Weights of a small transformer language model: RMSNorm before each block, biases on query, key and value.
Each number is 500 + 50 x the weight over its row's rms, rounded and kept within 0 to 999. Layers, rows and columns count from 0. Numbers have three digits each. The size before them is the row's rms in percent of the matrix's.

# layer 6 attention key, 128x128, rms 0.116, rows 0-127, columns 64-127
096:514395496595616415488496487528395448589545510512492531541565404473479477515520534468394556480427547490490421436470628524557495407492496538476561555578552581482502500517501485557487498562561470
118:439556453506495594576495476461604605389517467467484505470431530449529415501479431476617412531519457524476485490459440555530464441525438538512528412419432459469449544450506470473513548503458531
095:500419496602629450488536507545420443574557538512530593567592524465468483510484495475398523451427602495502544455460570492539444476482459515507584517548565512481474492550484491539562521536531502
106:494536463527480564559468512482563645403480430539467525457479547417515510475481388525629439543493413453470493566431444544535449530511436487508461393431424465502498564430519465420508524454525443
101:489578504491416572487503508548538549419438453512453489426458586456542499491539458492638463550517429465500423600471410494503500557511522531490375471439364490532495543480453480424477528538455481
106:520471512470528456557460557504424465560500570540496485561518508544525582432459539550390596490483580503477546500486511434475492522502516435421538539550648513452509389555508517528465476491470513
093:502568482485459557555454475520505573447409484531483472432455442479531484476501429565613487566548457420488460548510473513509509570508532452512342467410391513504537527478460470420504485510503513
095:525515488458530545603499500510538516484551524425563471516488457588591435554473600482350539558454547567522552421498500444492539516507514462439454523570577481522494391543531469605507491546480615
097:455543426454452461520499470524528555511498549506466491397469453452524484443463420502594447505555476447499480503521468465499501549470548460444419460437411551516517510469416468424497391554492516
090:491615455464518571568499479535542530436611419471553500469480437590538373521480618491408510568450447508433545440462464525509525532502451496487492481552464494561428493503468483549487476553507505
097:558439583496526430434558504471505391550526647482442492589564454525509539504532519482387523421500525608574504529532576379449534507473535515507610516500552550558516481455575510444492481490516496
095:514500404509478488491541511512494502484470499536431529420481555460448425511408435490574458508477434458488440503449498541558520492477538540482472479410432503564535553462448411554435525443543509
087:475472485504441419414514529582465404585495584537431473506513450454476538511500476507469489391557536552531457491641536403412531552469556467461475445478530518518529532496563547539485385619484528
100:573562441507503543526518439541427548570530463572497498375442570454504419487478493474457441545384491459477424403439589498512456476523437485511558536525476599567503541482441453529476524531425541
101:574560433528504553525564424576399521520483457541529552396481498493453426486504514481481462566440436406431439405424551582451499498519510528559509502504401524543510595456462441505455552545524457
094:533501533496553562588489490411432623458465406538569489469511464450545476514512591476545538616475528440482567437461534578536446499500501546529502484580492501422493472487420455524522590461572501
099:399472541515443505515435563513516514450529507457464411538574476480550592527467526528535452509500555528541436481574523469503518478497516397414437395500526551489476431542491499536532461496416566
094:513549420445481591525537417533519549557538510529537504379396509463471400549504507467412449582423449501461527463475529467503504501535472517474512487534449603557503536466479429485505429636459541
102:559539413493526504486495450499440520442463493511492553501414568527477479376558433499558478572495409490488504464433528526444440454533506516572483519436441507584529581429495499486541567472512465
099:392470497454478578524390469461510632426502455534530474498528467462606513491464454500586549624454567462491514489441390530531447552514476457467502442476512480401444468525468491483466465531469532
095:458423630545520477497489597470441479479450472508504492603597441470547585549467510491584556420531613453608444514541592489474466485498533474440486520495507520406506479575493572530432525465430510
093:398479506641485567546513462426531458521500520466509488520553505505535380617492548516468469534512481510555445404553535441527508485501559372441434433488497523505482506554563583491492476596442548
086:370508530621468479546574477473502443518502476507504436500565507549528451595508530520509485478483513469523461500534546423520568588464581417448466426452538530440485432562516561452505458556444567
103:615575411500506472539583387535430545540483496486457507373464588501416461465539547436413416496502444507499580441544554505396469443506503568585514587547467591592541512474456460506511478511497442
089:387542489486514501519432473482542622415483448569539470430516475461543543428465482516585478561560443511505526491476367470469494533570491476468423379496475490484492511504478516400463477550547536
116:528463556583422502438513664488446296565528501535490469565473466531520579494494495488423554442483583466577491513496570470534463465458527507380476488489532528456494459518518568527449478451482500
116:366439529565507604544452552464512513570452526512534454515567465453567461587509535573484524425439539453587454544501524406554507522482525380428488441523591501485511547581520552507498443510484609
087:490420531669488518537510515464499381550560508480420474630510532606535478534544507523414463421506514444555531530532571515504523533445620484445417542499522504466496450554533567534593486482500505
105:564473478493415546454552555497469431522464536512534558430476509545463484442595481463407426533595448527463530500462430521499505442476523562424405538474479475579554512544538493489574460443555425
094:611481499464493484476531487512420502518435537528485596479514453494533551417466437507465482509494494450405511465445521475483479489460443553574559550524504432514503539562568422413507531449610500
118:591545530442519558516499451468496610476536554575411469446498530535546582497546550522541474547457407524513547509499517480470501433487490550604546534601512619520485539490485452547419451498531521
101:508447408464516460450420454418541469516560546491577536486462537456491489394572500421505484511463518539461584441450464592496430467473402575575568524496497407492484522396533450473451537463557484
129:576462578399450410485516456515574480443446566424481481528512522566547599459513484577510500483521523511544574604487470477487551505470464576611516500498497466494499536473544464420506540480663430
090:607584440521586423420492504523476504429518509500515517519544497472441570443461505438480534485474569516499597528472418502562469479437462555559524436496463420431504476526481467448455465465476468
090:431468574601494516528503526470516521516616433468476461564576546565559476538466590526472526443482520485480501526526510477499522510509635475407441563505506566495537435532493616536529572538475476
127:622512503526473501503578483504524479593536508485385482523474573508417524489429532461426487479544519586424499449490464470452433532569589607485430597458363558544519493481508510554555507574455436
106:510546466505559535510537427445452499478480529525404524432496533479499480441542505417588423492572459479440542536523496495440458481553476570608489542589519589579473520450514488466490436500614491
140:414496537477507542562320525478604557398474481498540436528531492517506456489519524531541469509479580532605415588578439566519533496561517492502407406457486516503467463513466478502543463478490516
089:512465585523458443492587511542524425551479460456425491614491504591501487516450536557418577491518549572479507602564521483509508531502613519443520591423536496434502408535575551497519570558459454
099:632536397442488463475513518510452457505469507509467530416423539412441537402489422433436441548525473505374474511450496529496490511474436602567501527527458466488489532508489445472495436502530460
139:578484444457477482493484500520470463492449583583479553465471466480480531501463413448398484489544563479438513544452555460503512455442431520537529543520552511519522536496508447463538504487607452
077:511577393477534517480496432574526521488479511466529596453412455378439444458498459443474477516522489477497446450474471593471507446474420488537442472457470469531515529478432402492546456471482573
120:486451512459523604492393514468474689486436484557591517459537443450545362540589536534551531592424448464562414539434565525480505506548468465424462457566517499499522551463429468526519516477505568
105:482519555592538488508581614437432448516541476560461471616576439475474491500450509528493534438495561550452494567480511459531490523485546488412552565541507510505500439564544523527511518521512503
121:471470509513462466487574524534609413561558518405474494532421530498483591520432453436508415483586508477451609391482456493431471523503535486471403456486462502537559470461543528482502515491477503
132:448468579478430548494451444475544568532524508416473512584470513503498530541569525498522540499456528478459537543430483467495482482573477548402457501519464517518509542484531597545510477516431412
105:579496596570518542519576595415423520528533520615430511542555505470498496530482515502498509492528523522491477546529601475428481516534585498422464554544513634536498473444464537565465448578517531
108:512551569550566486441572491525518449516582470499417444602515548531389537532478532533571523446451549584436526531522553463559452463516528591511498537430406577516499466459494512561537502570443450
105:520476600591539490471515509374515580522607505512401438572581526553540522564510636517530507496522501553530607491549477430456499541532582468418479504513530567488476469501524589553411431513431524
119:453485589535477535512576496456462530469537501507453524654496409521525442549507567555512579506469541497451494590455613410514494470533511499443579565531517604528468524508548544517508570535487417
106:439480563489545500451584493521503423569439434522527407486525608540461444586437579484530525465465521523507503514535463452511437436532491514431396607393455624423575453455451531548555508616488502
118:552459639466511519519535432526553560438541523428502542540516470541555620500588481537552523520497465450511599555487508500508538484487471423576582515530627571537435468458579538515413488495575400
108:509502487434439463547509503633505465445409485503600533463513551513427546454527425488443451465510573453433479584486426512587485472494514459553523490421571486439472479550500482383539477461607375
123:497428509421474547531459559583597470534504474483478478518442576450521549465445463514422514472467547527499460447544469559457482510525491420550487491481483434467519441581481474522483492516468603
101:490508617524486493510522449426535575452610465462512443555614487578469454548495631515555503477504486563553552580513458450496466475476525551427553521498502474492476434529538561482440549474498500
105:566521531557438504547585541431469518501608500574371535528502442464596470440412533488464564539543546492435512529522594488450509543509530471425484545505451586478491469529550530462467580563517553
125:534458489484539541534498467419574600497497552545461497403588524547611529509502539408551469484572497467507623486533458489447496557458436479525436491578563593562512475465491520518501475448546567
107:546465640535565490489528532493461506538450461533484504567488521509488404556471521613505575504488520611534443626546550539479505513534604461526512564496507585461533402475498503539479460543490532
124:506513441433448509425474454565543436523438508444497553440529521478505480488574502466539537585463412468550521449468512563496517487507396496545462478467482443502520547480482495541544493516506531
131:526505636403471394473514560553520513471561469464549460472436458513520526507501460511491587443476553488516514547504469497522467508475485502440559488430505449392519397512506445481406570407468474
115:516508503531565534459565526461386496582455502564482463571469507506466393571509561567513587499443508552525453549532566501486436440529498538436520593477465550498541494457477534533505485560409513
120:455416429461540565485490448536503356589366486506577407491544624498499489587539491537483459463425473468501474426450517515504462405473447469526486502451581549553568555486480499552599534537510530
121:505466443467461414510439607554562508463490496471592468428501514508487653469473465464481475482537474470542557445487444513512524565438485476513489455454509379454497491550543429445450485379459526
109:496496454421397515552390484545540556480464530483549569397429434441613500420519427511524492534563469398519480497486499534481521504479438435571521435547529438499469533503481446469463526442509500
119:513453482513609484486458458505472456511533544441468536599413514500463455582600478488454449596524462587526493472468511665486475489461548519462508412454567543492511495463474511613484536452535417
096:464482455380567440549451421456477492359399570441458463478508484478540490373511514556493479515478502459482502533559530528482614474526458435497574468523459461481488500433618533506446533549513441
100:463553516472486470483528510480488508487492504487502484468547443524509519507450481540512492386451513511430496475455504357522513435501425450576512569643491535410438528550571465403535510574431527
088:555503612511454500424536547520499484535425473534396547599511449515542512535517486521430511477522576520473493439524580441548551507567512471432510474488491591576501413630467556578492514423503505
108:531509534515433436415509545454490400443407536516449498520493421467520508434531497571425512409464532493525514426498586375497588446516433471490529561531460495478470527525568434479513513556513523
081:482512535487518466478522543481559396472517506540411479559389462493482545539552455436483479532530572529636508411560536495446457526501560511412534466492566512565520481574386476568526541535558488
082:475475497547545550550437410498516481534482591495546440418510625536482463393544517518509508527497449420558512525544533538530546548492512475504555519474540536527520523417512465510494434507597504
110:480520421587488494515495541461502520476605432523524437445562535447493477511483548504512490419442444511510492483576422454514461481484457514553498557566456486498506554537499397518554539614475493
104:410446464515479579514531489488508477568582493533543488500460559442450548517514453433580447538529432550500504547513453622403363511479549543510438463423586471544518489476409503540512553458557520
105:511534532471504538428486483514470570484425480533548576467554491520468563363409506533545552483452515545423510529442511452496565445503419517586476577626472494416450532485617500453454485436427475
077:442524505554511594603424495498486509549457540472523471451493585545514470456492497528522513498517458497569436466600503500498560584507559470559569502513513545580561480458502513574438511437528521
087:473508448512444513502505514464484544454604505490560462434480497475435518488451496526584487434479465495478484530539453464458494438526435477591512644582428496449469548460609472424451503590501493
073:495544498427450455437462464493521515513410494508477556517554479524431526467537534517458442484494578515444512491454572510531441421494452506504420551540553519407398483555529524517539508552490500
077:487557538519532514518404473547524550533495550422452453448510558559529487497514516534459552533500478527522497561492425504621427571529557527435529499466475448603481439441393529549528500521400507
068:560413495556478516545477503481489546550466549515544485516446463530454513523570503483498545559513517463604461531498525488400579513435434491674606411473473534501516568442655449532392481409577506
082:547489531463513439439498449512479517453410504515480532529506436541523508495428551536508503494491553547472538502378590419534561376509407505519517527544492494459414516501555495460479560506454449
088:415500506456510564489522526522605486554457533565459523576412553501514475488516451500433546572488575525522513491478516499502443561556543491457478395398630484513502484509397521530616530433517497
081:448583492521504591544464451510516526573526501471477426491484570515526441521504450511496496525575472465564426453553435500533482641578622446483521493464495569596529486489477527558474422532514474
112:561416525471488485493524551507512494477472398537510598517533460513486590602413482529523555501399501515398523512406543535418563486516416504522479494490517505477507541479504526407482482416507483
068:458469399452448468490500474542573519515422584452594557518511560559460540475531499507552532501436542513497554487466536503441498414473405524514446547555519414373434507480514482435480546439548441
108:462572489476470444496458480484514475442448549541361497513474495516520438525478555534466520502545556508513517448447564442539425494581511467378502481550485555557498545529517458530529509538413599
086:497586485591460526570488508505506494553571423502456533399546582509496504539496485444550470521515466471524508579588408559572463562533536508465515533475398474552530526524404545500456457504497492
084:563569439596531543476493468473507526556556440581446510443509535519509462486483510459460478496512520428515464501503466510524454612515592482413483496499449628599515562542477492545507354467508528
067:523582510540486479519538422499495477538506496455426570385524466520399380383508480448508452475551476504454440631579377523530531473513492582467484550562415447476549363478520487451478482545473476
125:564473593441456443548498473501438543452463439503464514465491446508469512516445475589488530495422467537418521545396510494487611457549420512557477544523451484446476495487598469439493511481481494
063:421432486511530493468420519548515494487460511433585424517578524530520593504524536490560515521519443540456568412548619481518504438465399481614530477581513431469463517532468507482455548532491449
091:470549526538554531431434509484514542510547505494549477407473544521567359490536527471442473539570517454609510502529426526492433653544583477422464475485440468586499519532376525533497448544511568
065:526541492549556504546491449493511438545569475485379494471509482449535416538494534459482488512558528479541421546558446532559448540547644501428502484511466564559569468481448525558525434560459478
099:528437507516533470546547509535480528482434446490510477563520420519431573552428470517526528482449489518407484554510568431495575430496479511588589503393576462449521537480577537486438566547431469
073:484464453537512489494554561515439469492483519472578468519510548452487562475558443435575526523445445501497574453526571536426542455426390517616542528441578432439457549485492447510449645509530487
077:484446503522480501547488488442529528581507554457620514423432480566559574529502442446582517511437505462591516488449563486445530559403409519597493512564464447453505483523499520463429570415505500
086:538523462562568531451513526519608557546581454546480510525591534547524457524455511459472501436543535482504505513531396475570450525482607504401497506501477566552509496541415539530514358532482517
059:465493432456469497505467518510456528457480517517542567532507575536514538523501504521542546531467427522474489471449606562455499504481358515595461491516517437452447490532564470479535644454545538
098:438557446531511445482458493515570498484542495510473514442471519541509410543525503521471531459512602484563455542483431508491418589480612498418430471504482531583511488491423525538572391444498476
092:451404510411461451487464593520547448513482528552532533536475511595563496551490472541427536566419514587508505554354486524503446514457452515446460494538559478492427500500437503499540575461456504
082:561501537487453479482458477513563456533523473495494492470487483549547484535455539537415486437548566491471498501468391545515431531567592465383453497562455553492506479562520494518622363495455527
071:542518514502527473484470435453529529522485467543355474543486388499504460531440557529444458483533590518586458473469517434518419549512583519386431503590483660481517505517480546510445463537450490
085:428450507408523532527474481557470521484503450574536441597465479505487648561465440500526511519530468591432480526487566505488495462505432516564591513472561482448463525551529470469494678492486475
099:503543558553527461469487479490481463413416516539378546501546475488511468432415523506455436482590497507407438524496570420553538482534524470443503483520504617505468517543582533546536468583448512
078:437465457473460491552500526521463495505429522484571467501453529505434560502495471457561507518443407544439505536462607543467554460443368531621549517474549445498504576454535427505447634438499511
069:601579547473453497517499508495511493498500470505363564509505454485463445460480475514403538477568576455456473544421407445568444451524573588444398487561490608549520473489547463519495394499479488
122:450515470573517463514516529516456497536488519510465510497515477462525565519440459543545496433487524465523519567469617409499554475493479484543528597580423453477497485535476509472448615483442363
090:446464499449454496488515431535538537520572507485605497541466550594426486554541538464484497448465473574501499536420398575449373509553495544467435462560451537530510478515444527535532493456478511
072:588502507488554504465506454438563473492509544587441542478524496517533495484494495532395428435563594518483495467511433480529443562502610488381432471536439551572523482516434513494519356552457539
106:533555470538548589525559457497468500564465566545443528630438532490497452428516549435516447620539453564470481418538498441529527415577490500469531489460521511477479443480555530484490483578549485
096:498592453557461460495539571534440490499481487475427546489379458431462506397581542485507436544475409517408474520497448567441496501597461533483467488412479379571495571427515495528502448576471455
098:504465477500527379509441441470526454524438535443533400485449433560494529577528523483571424429533535435545509397498611446491510531378518564599502448456554494508590483434508448590472530371541489
079:486453507499590507407444433560476490526494504413506474517614547527489485368491514555477440430542499513472425454462589462485521489546519468510547576536479615495487461466468485538419503582470568
105:386493489571540489475544594491465559487586454452531522523584538442538534618539504480532502550453492523578521554596519656541513506486474470543497485493454454438472495561417543505509558502544459
104:506465532396484503415510635537543392374450463506445527564577529478524522419544482490468588507589464521420480506447543565412495530598453484448469503493529571592500526519468542489486444514522524
100:544567551456566456506552542458465491507498493450520453512514546439553515404539481489451470499502505466520522482476554427612534531522490466530536537484536542375529398484609494549420478471570572
110:460601455542461359511572609472450412457537499454488522461442538447451403448537505517486519462510450470538502503560477486621537546451550633545449530520504436483553460466528466570480608469584433
104:532622456585522481514555573489458500560511547613448535523467521455519456490480516519520578479480504411615497518437547436480484453474507497480509559494448500490463534466430498425464553471502385
096:493511474492506691476506571549522499480528489506478545462506483444494536558526501430537474573506445513403481483528426543453514445634431437484485477492487516496457592494430484434565503561490532
101:513528547451518515475429447589462499526480525465517536368582500530505506498479570480478464479459421551427428485398497589562494438509429498530423558579394478469469565497496497524480579466426461
098:504414569470521549457526464486542550474506542432603541527503508533528516633519571507524436528468452508548535522470517512477523447463456418565491442473524462512457450551553529483474641526579486
097:589462407488412622467495459584581451517475530489548555467467502505480585541553474403505532518461466476434508476477547546412527447465485531570534456448440433580479503491556453497537495502537447
108:535584499459519516503476395549525544549525531551529610563474414496450534490572545484455500526557474553539488467423472514480508478541465631533582417448496522490481442450540480540553485500605446
107:556475534556435567534617604445364494534589464435516465533484488430484571490560468392520504563535435432495550491558437577502502505468475508513474516522486529477497513570502515477466595564571554
094:516467526601513374368511523466500392494515512366562456513533588555499478498552513455529562484492456501525486420514532470519468524386445494548574521544502548456544464507433492587443594530505508
092:496473388473492448459362495493476504489483493579490437444558424578586419440482516553477465483460588490491462434406565448479449553465470481432398561601500532499497489519474536562485475467430531
098:483538456508524474442453414542513579493492497455544580425625476548457497494442536490494485422496524548491474498461501551457463466525572506522417521569398511455469490524483529510464427509437492
103:491443491466423580488416399509502510525509488439456433467520498435426473490584535482448412559509421564457607450529403531571487423513547491498488494524495497422430464564495485509488530545560548
102:594528477459488464543492542465512435489417511587451498518474477536569432529454479477468440525544541456469428474447573414456483558466500433416496479417581608500533546510564518543504456466482566